{"n_layer": 13, "d_model": 512, "n_head": 8, "n_kv_head": 2, "head_dim": 64, "d_mlp": 2048, "vocab_size": 13329, "activation": "gelu", "norm": "layernorm", "norm_place": "pre", "norm_eps": 1e-05, "positions": "alibi", "qk_norm": false, "attn_scale": 0.125, "bias": "all", "tie_embeddings": true, "parallel_block": false, "init": "normal", "init_std_qkv": 0.016, "init_std_o": 0.016, "init_std_up": 0.016, "init_std_down": 0.008, "optimizer": "adamw", "lr": 0.000729, "lr_mult_o": 1.49, "beta1": 0.9, "beta2": 0.95, "lr_head": 0.00456, "warmup_steps": 469, "schedule": "wsd", "decay_fraction": 0.789, "decay_shape": "pow", "final_lr_fraction": 0.05, "batch_tokens": [32768, 65536], "seq_len": 2048, "doc_mask": true, "train_tokens": 651800000, "steps": 13805, "dataset": "wikipedia_en"}
Each number is 500 + 25 x the weight over its row's rms, rounded and kept within 0 to 999. Layers, rows and columns count from 0. Numbers have three digits each. The size before them is the row's rms in percent of the matrix's.

# layer 8 MLP down (transposed), 2048x512, rms 0.0379, rows 674-699, columns 0-127
104:522539502465503487484507465490489522522500526438519522501517486498476503474476467457512504558449477551517502510508534505510520477545526519538484495511486557489523509504473542494472520537478540485482533506488533498478538535541469492463539518507525512526512488511444495503471490491507536507552484467462479469456503468502497490485483486465477491497502481493503475534474526485495517480475
106:559463518468484543542486496507489541552481513512498483485527548499532483497467488467520538521470510474495490530507496497505530501513468465516492469519492514536511508492505466486497567500505489507462526486511549517526520528501512528451512537513469479506496517556511508502488496465496542487481499502489507493489490501533517450500496508473497517457494483461468510493496488485509528470504
112:478483576491531504517485528521495488465488480527511484514501506497552482496527475518515486437439498453542482500497473527517468529448479471514498517523476525503520481506463522508490491522471501486470479508473518533469517484509511533475487507528551484490530521482507530532510487461500494491483546498494509500465458500486517528534467513524546516452498499513471480545507468509516528529503
095:505451472508474479477517472507545472519510496491498470524534502475563531491497490477461485510539485552516517518517500495500504505478568478505476500460499532480507473463463493508471501518500504461504528519501483452505491502506499487467521470491495502537479542497498513533481563509524507494511498500525502521470456459472480492513418470525505512481506547486486508504513513540516489481496
113:560491488495501487500506489476475531492477496537558539491514505544518490487515541492498514518511492478523487527485493457491527479499510501512502534502497503497506510486587480507513513532470490516505519472481493530513502503507507514495494470513497479527480498466554470483510550522486507530506495465505498486483514511511494521514467546505503471511475517504468478519513486472503487515489
096:470473479514485498550502525496489458465514452478464512528534464474484488494491470490495520524531512540525517506475466485513462502507426479437494452479548522563494499450529510526455528446512517504473504527515566521493506525495536516498474522440502492507501539528509506518493523467540519492497488467491510463461505530522437539477498502478480482497474511498491517506470492497543514494488
102:533472508507499463436498492509516498524479479428508511499554477504511480485504488534507497463494528533524521506491545490476487499486509477550500510483531524540523539491494503495469493462503509531520485504541518478543487518469532506510503503494467523515483499503486456522518496506498500498535508524508513505514503476497464515446524487477502510490522446492499528521495468536526512468491
108:508488496537493463503479469539523498478496511502513537452508469503536546488464542472467580538465485509493503492496531475550498489531503519508551498488506517506520512486540494470517497538495522495482473496506531518488464502471501509530568512521502458536460485540516504485482495508494528520469491530524537483498446513505528495512495532519478534508479549490485529489491487550473523470506
103:500463519511526474498490556491528491476531538531456529484485480491524569518495499501478478518516437459457508462530502471517459489444532521492478522461516546520506550535501532523480495550504477532483526486494497492513528509511475524506524441525492515533552504492482531476552490470488462536540490481468487525534489509524457533518517536506503494487537513533477501491470526538476468490551
113:514506521558497498522453490526484504474554466544471526530497524483481509529505514514461479534519512495474513511481464488515498462424511473489491481505497506535503503484483522528486520517492503503482487488499512511510475460494474489496505504529522445502472518532468487546505529490507501506500530512464482516503529515478497506497500581479507527465486459523511493485512514491527471469496
103:532477483466485515471490541509439498462487511478480521449479503517463506505559519486477472524448478524528544460523514471496496505488520544517469503492476526557546481447512521463485479464527502512486470523535496455502507479487490497453451499505484492545473546545487455518515507506491498478478492479507472473494498513518490529514492493500490441525520503523492482550512515522473504500526
111:518479505521500509517499516559520486526468492491505505538501465539475516494498472512531551496533536483467492504439511528474519555512476528500540526476504500560448517477497502495527473509495517508510522529505518483470491477476465490511491480477473467527479467492494479524473545509511524497534539509500473494501449469493490491536445519459493474480474480529470486491511476459478511518501
087:514529512484483456554539505504523474519523499476530538536533490480482505498466494463477524520549477515503502487491480480516538530458508531472480511527479523495534499446487501535452506516493467488489527495484484497496495504520477517521515503523526521530469548497528540501550476482486514494516487499500503498486504430455477526506499489503467507523541471489552487479471538500552504491490
103:500476496524488480478521526518525509530481470479494524535464470517522531529504501496526545527500489494484473458533498458515536469503492545495500504480489452476476483494498489480491509554521491490546546505486480489528550490486531500510469471493525511475474491473468502542480556461529509513473510529529538522511507525479501547499512505528487516515484500510531466483504474521499508504521
097:491535505534538533482473568496508543536473469535499507506494520479472496434457489498490515501511479535491516495478520490485496484458493482481489504504487537488515495511484509473481494506462509471448498539485480520515503505479483508523475492472485478501475456475498511522489514482505491525481548491503474504539523487510486516494516528488480521495529501556518470521473437490525466457481
101:470524485501534488509511513549518507469448518504526515490481493504490473526520505536509467535443500481514507471482485496508467484534487480518514535447517526523514542467544493459470502505475499509529469508490512475489473494495500447523539478512504472497490506505477455490486454503504499508519478501553481483500484485511498517531549491481479511486460511519518539529509491557511501476529
090:490467489543484537521494519513505474511449490489530474498490487504488465497498548526466509486506514528495514528485482551452498516500537492510493509479500533522518485573524484444507478480495493511461511450464487471512530520479455487534506486506494493529500460466452508475445491537483492513474479474511518510475489543544488479493496456488487525494509534503516492512506482523487523491490
094:511509463498450502495461513488493496519469505507505495480529546463528509502481475513453488510491498490496502503539493552476489476546525477513511497497523511496496496500548522524495475481437525501469480459475508474485488492542475495471503527512483475504543486519481507523532511509519486471491515511521513481506480457480516523454557480486458500539450479457483492506486497505506493529498
100:536482532531432490524513479524460515469519466519527532475525493553507480478514498489502512525475482456541527492482502527513514493482505516520532503500489481473495505466493505465487491467520461462499469483515473521530520514482471540494488526477509498507507482492446550524503482507504502501454531487527507511500486500470458530485505540525494497512523523519495516526503485460442476543517
094:515502490503523518544488495518526497468479512510454500505541501496479487519475472442494504512518459525548520478475516474504507511527522502524500524508469529471504502510495550481491500488496531512503534475533503475425490499509537525504493474526440465503459537515511469493476505479540522505549513500471506494512461484504454519472476506521510545522497490509520469487521511523555502499501
097:465487511508468517467447511476516527493487449481498495565493493523502502495507562484530509487472502510512478506524509507511524497525512498502481458514504504488523476448505497503477537475501525495504544545485501515504536494523524514514544491490501519564455500527520539485513500504517512506503570509501492467479502469515446516470519515528471525486515521496492507495525520478514540505519
098:561509528522526494494508542464506515464531492473512499537470500465490541491514491509498499524472454498490491508489516517494493512519512505470504506557499528500497507560508534554509493568515504508504482477505547509517510490540471480489492489517515496518535525509494515520528509523458490452502506538506515514531457515519503484531528493478472471493482436532537456511475511472515507485515
091:461505507476492490523509462494507536473519484453506530525531510515529474526502449522467510502457467510503466500487514555525447493487509484522474481492506482453524507582505456438435484519501455496501501498460492503490467516497499514515520497500513503501488517463514490524504501488534497489503515497527497537476497473520453489458488473475513537528485515491467497472518493510483484473514
091:531486522477511507516516464461485479537498475482504466504487519518490437472512491480487462492556511490489467492517520491527505506498531551495525495476529494547488492475446524499474507506542489521502501580501491476459508497487507511510506476514461427498541541484501528520492536498526499520506467512542525483524506524508462462498485469487498480503514509492562522502518471479460476504515
099:531461497498528496497505488512498442480470469457485506524433493539487502489473509545515498514530494502502524486436480465500481531520505515502468501509517488549494480490462490509512461497518518500493484487503528471480532508477535475470509523507501497493506455515497517528481467517507504520507477511528510502518465530524536480450506502449519489511515489450510525480547467504458491500514
096:493489531469550506478512489503505503495470519502576462508500506466514434535524500469505487473527517502504542504474464497523511459499501509543509488534484446494515468506500484504462494517452510498514498556500544489502524499502497478504506524481515499498530479495480500512524536527540495477488479550475517482523534507525537462492536498495493481497533492489466489495473475492509500465506
# layer 8 MLP up, 2048x512, rms 0.0366, rows 675-699, columns 0-127
104:518523458485523530469419506504479484503498455444486534513474498493535459507527543485462524467484489527484580486524515520513530503555505505492521505517498509518504507484502480492517498549513511486528482495517548492522507515516461519463504486508524511513506496459521476539508456477486483495473519496483529488481526480521431467458529488520474486488461492509476523518534494470473499479506
107:475488465486481513482502517526521458507498450492465570498505435484526503533543504485461503534491479518504483487519458509509475510529446468520546496477500484540469469486509514537477528487487517517539518518479517531507494494478552478506509518527510470477477489488534486512481500485529503551525495495526485541515504456480512487469463521509490523503513521493481516514533509512538524538469
101:507541466536525534497496559541459454464479498530473488458520526466488475548491490501508520523499536531480490450473516530489542517516431551526561477512515487497494480501507507518529529484520516492482446486517481503523495490499515491511511533513483454516491471476484521500455453489467472512491503478497501505485472514526484490478512552490514515512469517491517516518524482446509525509521
107:494512521457508493489544506459480462500557517478492499505505452517488488470534501519483520540516479491507524499482473469515513490506506534487459517483517539511497485490506483515503537485517539535478529511497496530491487525488499508490481445507485528514538530518498482498524531480533486519504506497560529477476511431521512535482482531490488539484489487535450491520506466482486522484514
097:520505554518488503518546500509499515481529504518459502530456531465471496465510546484525504505492523499548491516468494510511523555462452448510538464520501481540493450494497520550493505525517519494512497480493517505512512493509487492462477482508514456554479504530480490520484497494478553540502505492535519469487472430509495558528479530455531525534491469480492459507486510506475493507495
102:519482584499510500488493471531478467538500523508544502485453459522503455532476502489549533505476510539535505501497500528455488494520470465541542507544504497449503462484482547487564510516509528517474481540542462490513490514492510504512510466525492485511488480506445494523537564465498460487484516483438484518540451502521514492486509517488541496483500509508504477485489522509501511486511
106:514486514508471479490504525488475474485509490476536515551503488467475516494492502510481497492455485509521505528454476535471535522508491480515479446510510515487560506486506470457492445458467518488539449522509489506501498488469533468463500499489487517498468518525481496500511515543512498467540464429475503556500482524484581518528464525489522474496527526519488487456481477490492473526488
103:493513487531544470469508467502494474518469522482452493492464503499514478510512469481520506501509515494498503542467488525502554505513498503547504529499478514530452488484473471530567491483473495519498514553462455502483493499483479466446505487463489450481516529499506521529492530541478504491517504485457464486489471466524476520541516526492492484466501537546481512529526509470459513495521
114:482483521466512537498513505532492473489539524541488505473514506531485479541494479495523470496489493481490472522518545456518513502490494490499504474517494517531485515474507506506474507473496515524539525541487494500484483491480463536486511514504495500534500530490523482506512525479531511506469471478529485440480481475530540496490514484430534513503438507505516477549480468485537547487503
105:515527528519448561486489458543472502505558495450512507468493482522521469535501528497475470497459489509498504484497494495482474543473477533497538469523461536514472444494494522489512501542507540549521499506567487471534478514502479517458484504517513568482513502475528475495487478497518505495462495462512513496516468474493557473517485550448507483500488500485478506450506475525466492497493
107:509503547509454513468487507536516472517510470450511501520537493548508526495478474574512461496482474476520470499448519494476500472535501545486509511477511507485482506465500533466520494524531507562492500511492487495490511459505470500472463484483482514502502556548488508524520511548519503532518502521473519509490433508501523458434472462532513499489494514510487504517474516486482517478500
090:500506461497537562491518483524485487472498452504488446482498471506477479499534472527521518485460533481481510507498467521500479545524455504513552485492505496491517550495490462500554545495549535526524494500505476493543515497478487482485470490470460489475519472493487465503477531505523492496475501515511504493524482494542511444461493508504487530489512521496468487542506480481464513481482
102:501502484493501504511494475525532476556491479472528567469531501543548481502506501464496469469538481492557494516526545465443525519529514528495520514522502489484483544483502530512490467468441482532516497476476504498500510468492488508485466528522495529529472512494502523507487523526510493493538507529542452531487490460503480551484513481478511561521492498512505499525498518493478503500513
099:517527502497497492452505474506509499448509529463503518502439513509515496490562532498471513524498460474477499460492454490477535491502512554486499499473534529480508484489543472511490497541489499525520491510486490476557489555530438461505568500521488484524488499538469506491538524478563491528495475523551513481505526466466511512576527459514508527501521506459526488469528493533519520477474
100:461503495533458531470519510506510491542471494486484484462532473510486508539561514499487493506544518482521525520458495489491518530481502519493534534488570495511499544490516481500514529476473542525506504504515517503498445536515490472539519485512494426472508504507467490528522496449495510510529511487500470510545515498531496505499515463511464530493499515513488477502517482488506508474469
091:542516482481491525490521474501535511489507522486510487483469502527477473464526493426493526517482474471473495539491530513456506552506473489503535473530511510510496506500497474512481467484537527515511497512530459517526479518518514490467482531530520493482474510519501477522485499489480506462518528525506464491493446505510482535461490544482471505540498533496515532527464498499496423505522
098:508519540507479530472530476496504477497518493473512518482522509503481528469516503494485465489494488479487490517497539475498510501491497531461468488481511517496499523500502490503523529490544455527540459499514476513543490528516471492514477487540528485516507506499508480540479518491500479478518521481534488513495458519541563533515501472479509523478479492479520481511428471454508510521474
101:554517550525470496496496459536521466480472507527486508491490476471488500521473512501499525495489520509463510470504506471478487529523487502464528492569463550472503480485539478495489459482522525503499461530478528513521504526496501508516491513490482524453493490506485482493474505469503452475514535482509498541519481515510478484487471518479529525526521486496503508532474478458530521470522
097:503438517503459491517547529464500500466501455481470491514488499503446475501500514516449515511531461487501497482507489472498512489490491522485508488540543499466499516488497503519473486493490521507533499508551524482482525503453482533493495485472514525548502517506478505526443484532468482486472483504537481474508517505502516482462451516438501503558517510497516453522519491512524490500544
100:510473539508465544471532495531513497491472501476495479451499487569464490494486513451525516546552495495499507490472515482491518520505495533502540550499501521491504453493519510506493503550527513552529518511523510534497503502457525501519468476513520529519468507519531486514540480506464480520507503528514510450526465476506538550528502500498498495486493462525490506518475432478525532494486
099:518482500544498492483497512478474532491518490458502546527475518500515531481506509453500513543553506462453460538477446524497571500520532508525531507522523493482482500493562487469489500518498517500545497484480465511538497531493482496454558528514463470449476491474462514489476510540514472482475482515510492472510500502508462516484495478521534489475524468515477494487489495515508508537490
094:502483524535524488539460486501510519498508548516503516498470473483526515502458532493460487572539487581476484547457483484461503489504480510522495519552486549476517492488476501506489515538501488480516483511475501505510512520453512487487513505533479456507462503536471523502465561460492529530557488473515469488500453468516513507466468484478523516516555532480490481477466505473485515484484
090:492533524465513521480522547504505511509491511543507512498500510499494506516502484507528488484478480501499497520468516500500496528555461474489502545492551560432485519470528518495523485512531505494503478454520519503500467494509473477488485508502503487505531462486473477488522476493512496464516521508487501549488513474550514568522490520442491521548508509460516456511462545512555507521523
101:527479506484497542516501479509493471537494451528516465531485475507493508534460521476485523506452449526553520492506488493512484476514502457480563517491463512515475507488502531502503454502507533549494504478564489473518474525528471491488499499556519507507486486518489478528490467438490499532461512486475473479479506500518489477503491506457504476491531501503507463488486503514506514508521
098:536544488504474568467515517487516488528488500495479496463516515495539477481493484530482516490486492510500480519512490513528499519484501484497552487497469473494482521486520513464477449490509496509484514497508511557479543548510463496472481529510474468508441487548497503519544490506512502494496496529471520484498474482473483458481511500519485499523529536491556534493544481482503487527532